{"num_hidden_layers": 17, "norm": "rmsnorm", "norm_place": "pre", "rope_fraction": 1.0, "qk_norm": true, "tie_word_embeddings": false, "init_std_qkv": 0.0436, "init_std_up": 0.0624, "init_std_down": 0.0624, "optimizer": "soap_variant", "weight_decay": 0.0, "decay_fraction": 1.0, "max_seq_len": 1024, "train_tokens": 531200000, "dataset": "wikipedia_en"}
Each number is 50 + 10 x the weight over its row's rms, rounded and kept within 0 to 99. Layers, rows and columns count from 0. The size before them is the row's rms in percent of the matrix's.

# up: layer 9 MLP up, 640x160, rms 0.0623, rows 622-639, columns 0-79
# down: layer 9 MLP down (transposed), 640x160, rms 0.0625, rows 622-639, columns 0-79
up622 101:62 27 34 62 57 51 39 41 60 42 46 55 57 48 72 52 53 34 52 46 47 45 55 66 40 46 47 54 43 67 42 52 47 55 50 42 33 42 72 35 40 79 47 42 57 51 44 33 63 51 43 41 34 51 55 51 48 54 51 42 57 47 48 55 46 57 51 44 41 51 57 48 42 61 56 57 57 69 50 50
down622 112:50 51 45 73 48 45 70 33 49 67 61 65 50 59 41 50 43 54 44 54 55 38 58 56 46 51 45 42 59 34 45 45 67 52 45 26 49 46 42 36 47 48 60 42 56 59 66 38 63 38 50 38 53 48 66 37 58 50 57 39 30 75 48 49 47 41 40 52 41 42 61 54 41 63 50 59 52 47 51 34
up623 090:45 43 65 37 42 57 50 68 53 41 50 50 48 59 60 48 37 56 45 55 49 42 56 70 62 35 33 49 39 36 45 39 44 60 34 42 57 52 52 42 51 58 39 55 37 61 51 25 44 56 47 57 51 38 64 44 50 72 40 52 64 45 50 33 63 53 47 46 53 42 46 46 45 48 67 48 55 55 57 63
down623 086:57 55 48 65 48 41 51 32 44 56 45 36 41 45 43 59 63 39 41 51 39 63 44 30 47 64 50 59 52 59 54 51 55 48 49 64 43 65 60 66 42 34 52 33 50 56 49 69 66 42 66 58 51 50 36 63 55 36 54 55 48 61 64 65 32 53 58 63 47 64 57 51 52 43 32 58 45 37 41 36
up624 102:48 35 41 48 44 47 65 72 44 57 60 63 41 45 47 46 29 58 49 49 54 44 52 39 45 40 53 54 53 50 48 63 33 40 52 42 44 56 48 45 49 65 66 50 38 42 62 55 59 42 52 55 62 49 56 53 77 49 40 53 64 47 42 65 56 32 49 29 44 55 24 54 47 50 52 68 36 44 36 51
down624 102:32 40 53 62 31 34 63 47 69 50 54 64 44 46 37 44 51 45 41 58 40 54 41 39 45 48 62 54 53 50 57 43 42 63 43 45 53 45 45 34 66 49 66 40 75 39 44 46 39 29 65 50 61 63 46 40 56 32 53 47 53 31 47 56 53 52 56 45 48 45 51 63 48 67 52 45 38 48 42 57
up625 098:49 35 41 56 51 68 37 50 43 63 59 75 61 52 54 50 42 35 48 48 46 69 56 53 48 47 54 51 50 41 44 27 47 56 44 35 55 46 60 44 48 38 60 48 42 66 59 56 53 40 38 52 55 50 41 46 59 47 46 61 60 62 45 61 54 39 66 54 32 59 34 38 46 40 69 58 69 54 45 39
down625 095:52 52 57 49 30 57 60 37 46 58 44 64 42 64 59 42 58 52 56 61 42 52 63 50 58 58 53 38 52 30 44 48 42 59 43 34 39 62 45 47 65 43 66 64 42 55 58 55 41 44 45 55 61 44 43 52 17 39 37 44 63 58 59 46 43 59 38 46 65 52 41 65 56 63 59 55 54 70 62 51
up626 093:48 40 51 77 42 63 47 37 57 44 44 72 36 43 46 45 53 40 63 51 45 51 35 46 54 42 47 43 48 45 41 36 52 60 54 50 55 34 45 40 52 60 50 45 58 52 42 50 66 37 31 40 41 55 40 47 42 52 58 53 24 50 66 50 71 48 51 52 51 57 50 55 58 36 55 56 35 52 45 47
down626 098:55 73 71 56 39 47 58 59 53 29 49 63 44 35 55 67 53 44 42 61 54 44 47 59 48 60 60 46 39 49 61 54 52 59 80 47 45 49 44 29 54 66 53 75 66 51 66 33 59 38 56 52 33 45 54 42 42 63 67 46 36 40 51 47 52 32 59 50 64 53 56 53 56 51 57 52 43 39 63 42
up627 102:45 37 60 48 59 60 71 46 69 52 74 44 44 61 46 49 51 59 47 35 47 70 51 33 59 48 65 57 60 34 51 36 51 46 33 63 52 48 45 52 49 42 65 57 43 58 48 53 52 57 50 35 57 26 63 39 53 52 45 50 38 76 24 40 81 46 33 40 55 45 46 45 49 74 44 36 49 51 35 56
down627 095:49 18 43 48 51 45 40 46 53 47 37 48 53 46 57 54 47 45 51 56 66 45 46 56 46 64 49 67 47 33 35 39 66 43 37 35 41 41 60 52 71 42 36 51 46 54 44 45 41 59 49 57 53 68 34 38 46 45 43 52 34 50 43 64 54 51 63 34 40 45 56 51 55 62 42 41 45 33 52 46
up628 091:33 60 51 47 56 49 22 69 54 58 57 70 42 66 54 31 45 55 55 56 35 60 46 54 40 49 39 51 39 36 39 65 61 50 40 48 55 59 62 40 60 45 41 52 74 44 49 29 53 43 47 44 46 62 65 39 61 53 58 44 41 50 47 56 57 51 46 55 48 40 50 47 65 45 40 43 53 49 49 58
down628 094:62 53 46 47 46 41 40 47 40 48 51 42 36 35 46 59 58 69 57 49 50 48 45 37 45 68 64 48 45 59 45 28 50 70 44 65 47 61 54 54 31 37 63 43 44 54 47 67 56 41 55 53 33 42 43 51 70 44 36 39 40 61 67 51 56 57 44 45 44 52 60 58 36 40 54 51 59 50 52 27
up629 096:55 36 52 50 56 34 40 63 47 52 51 68 48 40 46 68 31 40 42 45 32 29 51 33 63 55 48 33 57 42 45 37 65 43 52 43 41 51 68 44 52 47 45 67 54 56 63 44 63 60 42 46 50 33 76 54 57 61 47 43 38 51 55 48 45 51 37 52 50 46 47 57 44 47 43 36 58 68 49 70
down629 098:41 63 69 56 32 55 54 48 43 37 56 40 58 47 58 65 43 32 53 64 56 62 48 61 61 49 64 60 51 67 45 53 31 57 45 68 58 68 48 46 56 51 60 56 42 64 42 55 44 47 43 51 53 54 57 65 57 47 56 48 61 58 48 54 50 55 49 58 44 55 62 59 51 34 51 66 52 55 33 54
up630 102:59 59 35 52 64 77 66 52 31 60 76 66 42 38 46 47 42 56 42 47 48 54 57 53 59 45 42 42 42 48 60 65 47 55 48 67 37 53 56 34 43 46 58 36 45 49 35 42 41 34 42 46 47 60 56 47 43 43 53 46 43 52 45 47 51 66 54 52 46 54 47 46 41 61 47 55 56 43 47 63
down630 097:48 59 52 56 49 33 40 58 57 21 64 47 36 42 64 47 46 51 60 48 33 53 42 68 29 41 57 48 44 66 59 41 38 58 41 37 58 41 57 55 34 56 41 62 49 51 57 51 34 60 42 52 46 40 40 49 52 38 50 47 61 50 56 36 36 46 62 46 57 33 49 33 67 53 48 32 50 65 47 63
up631 097:51 49 46 47 45 61 53 47 59 49 70 57 44 57 63 61 47 48 55 49 62 42 58 30 56 51 60 54 43 51 35 44 66 50 57 51 28 53 53 48 47 42 43 40 40 44 67 66 51 35 48 44 50 56 48 33 42 55 69 33 36 49 47 55 50 50 36 58 44 40 38 29 41 60 34 44 49 54 28 58
down631 102:53 55 48 40 70 38 35 36 32 44 59 25 49 43 60 38 52 45 57 64 51 63 43 64 54 36 47 65 45 57 44 62 43 41 39 51 64 41 62 57 51 56 45 55 59 43 48 60 47 46 54 42 46 47 61 43 68 48 34 42 56 41 36 45 51 57 49 54 72 47 51 52 48 58 43 45 47 51 39 63
up632 093:48 42 34 40 49 51 49 49 53 46 62 45 45 45 58 29 50 54 52 71 43 40 55 35 56 56 42 58 52 43 54 44 47 39 41 53 34 62 41 46 56 47 53 36 43 60 49 54 51 48 47 41 67 38 63 73 57 49 46 59 31 53 57 59 59 39 45 46 53 69 32 37 60 57 49 39 47 53 38 53
down632 088:50 45 50 43 43 56 44 65 45 57 48 65 50 57 34 56 48 53 50 32 47 51 55 57 48 48 48 56 52 75 45 46 36 50 54 30 43 55 66 58 53 57 55 43 60 55 40 52 56 34 46 58 35 85 33 27 62 44 33 54 55 45 45 53 65 42 54 41 46 57 45 54 58 45 50 63 39 51 54 45
up633 099:49 44 55 52 54 40 45 65 52 29 39 39 39 42 46 44 46 66 39 54 33 39 55 72 48 33 53 52 55 49 56 54 47 49 41 41 70 54 40 72 60 59 45 53 60 55 41 76 51 42 54 45 68 34 60 42 51 54 45 71 57 65 77 54 57 56 41 46 45 68 51 45 45 60 50 50 51 59 24 57
down633 093:46 64 70 49 52 69 67 59 38 59 54 59 77 49 48 47 37 26 62 47 62 42 49 82 50 58 36 65 46 44 51 65 47 41 46 57 50 26 61 59 52 52 52 57 56 50 56 47 49 62 41 39 41 57 46 49 42 51 51 47 47 42 51 57 36 55 41 49 58 30 41 36 51 43 47 49 36 62 48 48
up634 105:66 45 62 61 57 60 45 63 71 44 41 50 32 33 60 37 48 65 47 41 42 68 54 57 66 62 45 62 60 56 45 36 54 49 30 46 57 47 63 50 50 44 55 58 37 42 48 67 41 44 52 59 50 57 51 53 55 45 46 53 37 53 58 63 47 55 42 54 55 50 45 52 40 25 45 49 56 62 39 28
down634 109:39 38 33 36 54 57 47 25 63 57 60 43 57 56 62 47 51 45 66 49 39 56 46 53 42 66 61 37 58 67 38 55 46 32 33 49 49 47 49 41 60 33 56 49 55 52 55 52 46 51 72 37 49 55 47 37 46 65 53 46 64 33 53 61 51 61 60 46 35 51 62 64 45 59 52 60 39 59 47 67
up635 093:56 56 44 46 38 44 53 55 43 43 61 65 33 63 54 70 44 64 55 42 33 51 59 51 45 54 66 48 53 51 56 47 49 47 57 51 55 55 56 62 64 38 55 49 47 46 40 48 58 47 59 63 66 42 44 57 58 47 51 59 50 49 63 59 38 51 51 50 37 44 52 56 58 58 62 57 28 60 69 49
down635 093:47 46 70 53 52 67 41 47 44 53 44 55 52 41 51 43 48 43 43 51 58 45 42 40 68 59 57 31 53 44 49 56 51 58 68 41 70 49 40 35 60 53 35 62 38 49 46 44 40 59 33 60 48 52 47 53 45 51 39 37 54 47 53 33 44 49 43 73 49 61 49 60 41 32 52 55 63 48 47 44
up636 088:56 44 38 44 78 57 35 57 51 57 49 57 51 69 35 33 51 48 49 44 61 54 47 45 48 55 56 54 52 49 59 47 44 45 53 63 45 49 61 37 68 54 56 29 56 59 38 40 45 50 47 40 40 52 61 57 51 34 50 48 32 63 41 51 48 66 51 59 29 40 44 46 56 56 53 59 48 48 60 69
down636 096:56 58 51 46 47 41 49 56 63 62 51 55 44 50 46 52 48 43 33 64 47 62 35 62 55 28 57 57 71 41 53 37 58 60 42 52 37 53 61 42 58 22 70 55 49 68 58 46 35 27 31 54 40 42 38 46 56 43 63 47 37 56 46 32 35 30 47 48 41 59 61 36 59 45 55 42 54 56 39 47
up637 112:64 41 54 54 72 50 60 52 37 40 48 67 64 50 45 46 49 64 53 34 52 46 31 47 31 29 50 53 56 46 64 46 63 60 37 58 53 66 48 48 50 39 45 55 60 55 51 26 67 19 36 44 43 39 63 51 48 46 35 60 49 53 58 32 45 58 42 66 45 36 58 42 37 61 60 48 39 51 48 51
down637 104:42 48 44 40 35 50 50 55 64 47 62 54 47 54 60 41 59 59 52 59 45 58 69 47 49 64 49 30 42 40 56 55 35 59 56 52 54 52 74 39 46 56 42 46 38 73 58 51 57 47 67 55 60 49 40 32 59 49 55 54 41 40 56 39 54 31 54 45 51 37 49 58 52 37 52 52 34 49 41 46
up638 087:51 47 44 62 56 48 63 53 59 48 58 57 44 57 43 58 52 42 64 47 31 47 56 58 56 51 52 49 53 39 60 55 33 50 56 47 51 30 56 48 58 41 37 53 43 44 51 56 56 38 48 43 43 31 65 66 49 41 55 51 62 40 59 61 43 45 46 63 48 40 34 49 47 54 59 48 59 65 47 54
down638 088:35 60 48 56 42 61 53 47 42 50 50 46 61 47 63 60 51 62 57 49 52 54 39 28 58 46 59 51 35 59 39 42 56 58 58 53 40 57 37 56 53 46 48 59 36 57 54 36 41 44 51 50 50 69 37 35 57 63 58 44 39 51 54 44 67 67 57 66 46 35 46 51 57 60 62 62 48 51 49 47
up639 090:58 58 53 44 45 51 65 52 46 45 53 62 61 61 58 45 52 50 39 47 31 37 54 59 36 41 42 51 48 62 60 53 44 61 56 41 53 36 34 59 46 40 55 61 26 47 39 51 56 36 40 58 35 60 55 57 44 53 59 64 41 46 72 62 43 56 37 50 41 55 56 57 47 54 50 67 51 63 57 30
down639 087:62 47 43 56 42 58 41 44 47 43 52 29 49 52 44 49 43 51 60 45 54 66 51 57 50 51 33 39 42 43 41 53 32 55 50 44 45 63 46 62 54 58 50 55 56 59 61 53 49 33 66 48 57 45 55 52 49 36 37 49 47 50 40 54 48 49 49 40 44 48 25 47 64 48 44 32 36 52 32 43